Part of a small language model's weights: tied embeddings.
Each number is 500 + 50 x the weight over its row's rms, rounded and kept within 0 to 999. Layers, rows and columns count from 0. Numbers have three digits each. The size before them is the row's rms in percent of the matrix's.

# up: layer 4 MLP up, 512x128, rms 0.224, rows 470-500, columns 0-63
# down: layer 4 MLP down (transposed), 512x128, rms 0.106, rows 470-500, columns 0-63
# gate: layer 4 MLP gate, 512x128, rms 0.222, rows 471-501, columns 0-63
up470 101:508545462546513504482517514488547426506576471577545530535487454572526513407549508495559543595413478485453608510526521419506592555545522461427502604462541428431471512529494570513535509500464468
down470 097:485471464531517539471404480539488542470510513530611503449537520524494521515578483517507494509612492554505535502432466487531576451562542487495478484508619549437517566482452479431469531463466480
gate471 099:569508543511554514493485461551493506510544531580514507371527429623513471430621490373416458511493493493427517520578467508590540520532515472478467458447443543463514470500571529447514453448421528
up471 106:503482462496469510412501518496445497481510526435400545589560514497489488521422497494582547523538528474529510467457439468528512560397564577568502547488455522560491494563490495546460492519515439
down471 098:507581514508565431443579550433378502547500416451432490532466582423630467487464502519453538518541491503573444479475460487498452510485537454483504611468548535481443630516495550531508504503495555
gate472 100:518505569559503420521449493526487532598483418426400418523524533555483505554578575501457506544544510493509498544508447465489493421532512546506509561468590515434520454557516526525497560568564585
up472 102:481555519621537472491456495580474486503522476519508541474545571485433398526503509364548426542479367542528543524514532527494540505382445510514542475454514491531515514484463452555460430519499482
down472 095:423452567468537486475486537470538489638522494478523581361434476503484471474502494534504470585454539609458523528523400466546491443516587511462522512510420475497446458511390498507412459444476464
gate473 096:342546515498535498459509465497491492584514495484556492478485551448476429518607503474473517475522503466550615454629483504543450536545513439526475510585487497548492477513550463510390525455461513
up473 100:582434504522578479488507580550581510462539435551501463511518490470487490556513454480512482577479504510430460516414500473469531544458453466496579503408519541461522576443508530548614548495385357
down473 091:506509486539631450545495607521531531567453473469492403531446500471519540527560517497481604523546556486514489454491503489475592492482530439401599488463552506494544516445474505520491528587528369
gate474 103:538550482546574419405599441509449546508573534334504458553522497554591519596525487517598496470495540459471426430482501508515423500485526509538438508490469495459541544546550487583343449474529488
up474 106:607538469499463426538545423530514470504497524444545508606498513460446550542548526576520568526545479442457496471579523526461475493497543508452498480519435502594462508478458556473470482470392464
down474 107:580520519568466518516488565551449497531515469562527516444503477478468525506447514466380492501479498521503498510470446418480508547419440517585541464569529454497518655473374401487489454477504448
gate475 100:432456516578515457511511545471443484477471579376529577475466522519540467425584652483567519466477587478463482569585473439530531493536499483441481570567551557496531450463476652468516520547437530
up475 104:553462405527460487473555481503497546540529501531444437509421417494576468591498429582411469588536474516567500482472491585464562521407518533501531533467417379512416537547524438481489520473514472
down475 098:471506472497514564549513506523517448509548548550441483510522520554516444462517530551417485438567450470533483476441527573465553448468359579379496472581556521415469542488492592443521554430432473
gate476 110:489556542475462463487402577544472470601422458451525468442541502574594427455577481541572522507516458516485492485594457551483467450463376480518357454473462529426411532485481520487463487428487541
up476 114:528464480562526492511507474537481452331509589517457515569476472402451491530513462488435514454490551405504512588523578547503527440519454487494605576468484491466514460470525503462534447595515408
down476 105:455502589507511610482512544469527599436433516533392472506472483527418500621508525549488531540476399476509516506525529439500462490495511499342495429489468530555522494443573458469513513435486472
gate477 104:406441465557594500531547509472522455477485542505409489495484523472494529527479482515450476530525535471464490508531499485423449546436469583404518521535508529433432514379504561435416575551524460
up477 098:521530503436608431560459477586495520527494546573475522530591486533425439512543526519575482621577520582550507495438480558515634489492425486454448555502421405426571491519473471605476464519485577
down477 100:542436469497463577485468477561500463483484548547445481548435479566474565478534517419452470513509478507489506473512520475492499494587449572372519575475503542490520495429430472556484521543609475
gate478 086:529513424521462475507535409467455491499518504521475539468526566462524574454545536517590445411421416454489537427505493442486577452454475506486397515530507494509510503556425433493500491488496543
up478 093:559516429413443445467604429526511495516621477504432528518639515497544437494529528563557446454493489476506541507570495485527600466501459556535429504466494557518466473532434521482576466527405527
down478 094:509551490530499507508436425494482498523553431452517432458427478442542481400438469471541479468512516428542571551621534456507544522488428567723599443451551504559548594568531543523477510555409549
gate479 105:513404475478439551502501577509462475497621485460510520456434560522435514525510496555535512468446517501520550522537500545548505423518552565330634572565521502426589461530437515527545478459465445
up479 098:430522558513530464542554457498529512461461413512503476394455550499495448480547529537442399466579484564413492476556485440454530527479507397540524585459549583522503518506401504587547502441484543
down479 102:620369508471497558501511471485479445410507462453468488457396462487471579551485493367572502478503447456413496409533474421511506465453457602494391560558433499462604478493459514525471535484484601
gate480 097:587400527552483593454414473500424455476458495521471491516533516468527517484517536510466482553502610431440507538458564510590533471434447539518529469452540521523479600461501503557619484530450489
up480 100:548435513556473532518429492482476486508483471507561565538505550553514509524508527521502419584491688483562454507584564500522476481532475550511545448518440498519529472524495480621577453392484480
down480 096:515453477510486483406526518514492545508519396497477535460498467395522469442544503516578461456502601576429512555514554518492479537524545540634488532494505422507428457466500425435507490427490478
gate481 099:534483400534522556592543550459478466573493564571526416571559497540490468560526589557464522554530535580510512540445569530509492462523465578431539505600529484557498523552531466529531578352552490
up481 110:491400499483544501584490505530424498442512457560465467481487485467548440471511486571467482409447571491478511499508565621532526600518541580477504561438477459442524575521509452586419436527543456
down481 103:500576545541494586520553500510456470540565555532623560500524472506484478488484525541479454507527503439522451454436537488567543522502551483499489505452550560484515524549548490503499500549459616
gate482 104:537560523488601510439469583428592550501508424540587519498470595521519492529585543563449556520590473511578507448464417459586527511504496438518507469518441492493581511508483474524420644488430483
up482 107:488521485506489410416432468522441385462551499465476482499573468487451508499594455456443451514508458495493501559392571522565486490546435511483451427500472514495469501478500460417547502459515446
down482 107:459510506574558427532565436461456588533569485410512400486423502467522557516413426514501471505489448414502476499485455514523457474499507507420488414581608481583490599491606555539472480499543534
gate483 108:539518547544581576526479510515476519559560538469424490494509461436435502540469526451434485536489404535499466574462602552484480464469557440457485444484533493424505460467449454500445437442434512
up483 099:431535526480458559465509522429417535535457445542469402490495537522581413497496486527551587401507463460482535427532408396426436441463525433555518499538578473519492485540479547456553495481520458
down483 106:549463567495545538442569429547549524500424590522552593485480451611513519466529455536490518509551448535525540457487558438504505490488492544448512569433515551530397549582534492547481505402433544
gate484 096:424466534532507476498474456469517513525459501560457477489552464557494483483488392494511383449482471543479577453475543512464520489550449505418493489450532441480479473610502577470565528491394515
up484 094:525508520469498554428539429470504460494482398481526486479494463547492503487474552518476477573504360517525533439444590422530469523529531463572586530437506481505528476526478446456501490583541476
down484 093:445545536487517540511481495605568513541449466380515486449446519605439576481445507450518516406490530499469472420474461523524505491522501490495387494592455524472565471461498422467542568518614546
gate485 094:478517630456533562556580563419490415515607486509472601497543524502496402508519528451488511550571621502507513519528488560548432504418533457511469423532540579552390530490395481525565510497525485
up485 088:468471439510536428574527500474461513486503437446517554565540526471506445490489517535518563484557516542471521507418431562533467514534525444467410533527555525532443462516467503431556455508466437
down485 094:520448493500499513491580485439585437621494545519435606488514481496507454540510494458490492545566524575499474429519418486563452595472585530585526448524463562457529558517451559430630463492492512
gate486 105:482537507478445475506482456587511493406438438458505598406545522506520409511507497510498519576487573535609509461468539496465429447431427528489472459429533589562522556448525480494486503496447519
up486 105:456477545551441606475512529424453447460491423449541504476461466518474496453498494370519524506492511410508506513517490473528583515494550392563500529485423568460419487551499488516467432502545525
down486 112:430386528474468492508473511560554518481495426563550508578498441456536491432438542602507440473427540520532556462578375490492571538576522548461453512498450564442593461426512576469555611549472555
gate487 105:445539532515522594556578505634492489471510468414546518523448525495523376440525549572492449518385432500597555445497534441508565491472515441480515556459483435454555476482479432590472572542513496
up487 105:450505459455495451441453561509510476496444512499516598527449570446411529551418492503412510527404615621455498463523463538501527496486543505549520502496416468563524507451501469509452542469562559
down487 109:485555512633459510501526501455552475487535502496557539503558559449507456446542473460482526505560485466550529528525471487512400512577464524514518462409530504478439436493545496512467594509513535
gate488 101:480531490575477435575461474423474484412524442488507506522456492570476528499452635465496484430546499460553494553479560537545468379514557459515515493499599469501543567542365562394467431487484509
up488 098:539487556521483555466488513527378399491533457468520604537522470491463552544455518442474523478585530389536515477471485443570479504627507509580514517482531465478520534473544459525527515421596531
down488 101:586588553456486517566407502500575561490527464558528470555338510554536518489489431451409410526542443493551503419508536567419468431509398519448569494508490534543554442508518420540542446499494550
gate489 103:507484470463447509576498619441470476466482519651479475498557485506476486507499499381445423520470521477451439467516436477486445522482589584439520500465518551485488485542520627578425599509459506
up489 099:498578552485565516453436535575530510398423510525546570519552530478443483459612508472500513455578512529482547485537392499468412510486603486533551486495555450415486485530509512528477450424550540
down489 099:475507490468451452512512528382522457486475446464509503460521506518442491608590549498484509560455448441532480483552443492545460480483587528564554472349528458528493424631518507504522395505409536
gate490 103:446510437460548437480527548465373514537426552486446500451507560575501560537600464485480503517532499603532478591480468540538489485552425482589494513523522449501427469504440512337539481401521578
up490 108:437473466507533503537526460533458498400473645498462476506481553539550542569614481472441532481563528539534433609519514542586435427560501500542454455485515524443391513440538544483546511521559586
down490 099:440564534502423438643508548477534457532525509470584475511436442496514507551507444482465549454564448500491498539421516448505536541506517537589484541505446485472499518461557600569520447454546501
gate491 091:564405479532432495525582490499403555516465398465493484541557484558538516535522556421603505613463478587518529540540440507517427429522396458609499505466496451475569509465586513412511528440555505
up491 087:516465512405497540429507474487504467550463499544536458507522582477542519403514514467531553527488495557516470506512422392455433430557407486560524498450425587494554591481551477417531502514481513
down491 091:502518504511468521427557500527502457450551501482625507576499553465468557539521535419469444466464449518444564517527555566476605458549549503559544485491554479610577468450552461514543457461515449
gate492 095:554425560510544514537493428477496494447476510483546522535430546471457508577597469525618538524490430599408525495483430502486470520528490421456381501427456601457510411523491506406578575525494533
up492 098:460605444587448493435487427531484530451563501531487502427447452544581444545522474481476545401481511485528458496500488521420501520447445561431494412434494500601638588533435412559545464495529441
down492 093:430405539489550500524466429442473430445507455485574546412421516565480399392482546497411539467444503474525441422551517525507513464538532514383521555482541435499470526504508560525478457503462485
gate493 092:546452501451434519550510460579520426524413375538490609535560497414607502460515460629470495571565457492514451546541477460493482507452575462462409487503462466454494438479525520443504494539462547
up493 091:587562512510477432470526405496463475448624435546480568571542504491546605408473558535503516400536484502569443511498538572473501484408506559525392546541531524526460429527499373540524517418548495
down493 095:530451576432475476555516473480508553460489453479568494476522518482487455521517465464506490510483486619547569511523476433466536521586496382690523460481440525490466549416492478516488444485503547
gate494 108:507480500484470578534432546533509505428452468464503395430451484514489538524508439364504446489483437471499514445475600463495614492467462535377470539484514542511483488420458551440503507586571584
up494 094:459482524572531488509476488565469582566499540525567478452475473442491473407486500530442423481630472494474553439524591502532564455501435471420557536510504474499516452509516511501494587528498564
down494 097:624519519481489425497478414484460423463488380407527503412480456505440491503463517518481483447540553546503459467590551641529538510518512461586574472477459443455543402490481516485462521492515528
gate495 102:579491487477477578544526409439380535473449438478546495527553470562482430412623532513460501381515524466485458644480506487430545505569518581491461504531571506452503456466523470452515627495490517
up495 103:449483403558424553460487485426468417509437457535582534510542520522568540503497565535484469488420546538565377475462555513535502557588531508559368400457486482505445476544603521530503645465525408
down495 097:547450537417519553460467568478522567408463456504504536462464551459534549489484482447504541467515606470512457444424424507486448427506578497571424424583538563502531548459511569524497520491516517
gate496 108:506531510489520544518558392486440511448530512548483499641488523514456599509470516493427503395513588517545626540492442524507518496606532578430434494505555509512479501514461426544560548491544506
up496 107:530477526516499505434508468564542562523553453551443480414502538535414525464390447584479401524485656561561594601499499569504458533559532539514425510532527441529515563445504436491510478526534449
down496 105:535503495409605512487585420496511514460518458589562459489528460462444500547358536587581491576510464489472473572590535494470488506627469479510512530491425473495510519514452499442508537517430417
gate497 096:513400543534428552402534516487504489484459528596432543508448543557483554604635440486524467523514521460519522509556558597626408451552526500426522457524491524447487482505526540528523520567545549
up497 099:523451487560527477489451523499488412404448559503457537523458530497478513490435496444552479521490543469459526531384481481608478556429424440486415547535384456507500516499556627485437464446498496
down497 098:522502515622491534531594529495531454507548582575520511509524503449438501418468506508529422542522481450491560559527538508583474498498546559556591610477477523442542366424533562402512497542539450
gate498 090:502516467490483488436532397459505523495425425539464452537459548483466490523480378449482496544428529540494405505491514592491489566455546546549478506510594517503436488534469514469419437542523644
up498 089:492513447444485506494541355465369605528525519527599522529442528531451594513453485628458523474537494568473525428500457526452555527532525476517419467653512475474453475545486479509468483487516534
down498 092:518469448504446525511506498427508469428501436420430488464518489498446477471541421531487475421540534443512494539497486463522593489494463542541497440552452478441500457520453568433485484460521593
gate499 097:505427516501528509509495542481493571424585517484497496451443554476471453597587566551520432455585480488484469474430373607522507509463434545519447513502513447539501421521501500312491521620595514
up499 107:524562429491478472516504460505475476481458465448587594509492415463480485475543503418509439535474579515555449532524599589420498366537624440503586497436474499542543485433468554555461501481536463
down499 104:563553460592523470554417369425559551472464458493479605485460490641443477445454533458500475473534500484451600550476477541525526434524506499484454557502523498519575534535542541521428495581493504
gate500 089:539507546499500412460527485464509511575512397456476432486445522464561483598471539448370537497673518447452501555482521478492481624555460440506532426506444605513576475511562542487490500483538517
up500 097:558576493526550536601562528533491504467398484555512560553501492493494350438577556565573535494437530458461449515504548454499487453457546489499515531492476482546409537467514498483476547499438527
down500 086:424440484500479597414400460520495489599533452594381568448529460550454519453432455475571505512540509543509439549623504478508495497491520527532517441560508454451503531471476479565449448563463494
gate501 104:519395565465506552443519476532504466559468458500490462439528557496510412509524632534438462529512481572478438445508531554538469611581542470503432485515452534497533540518485415474560644538443516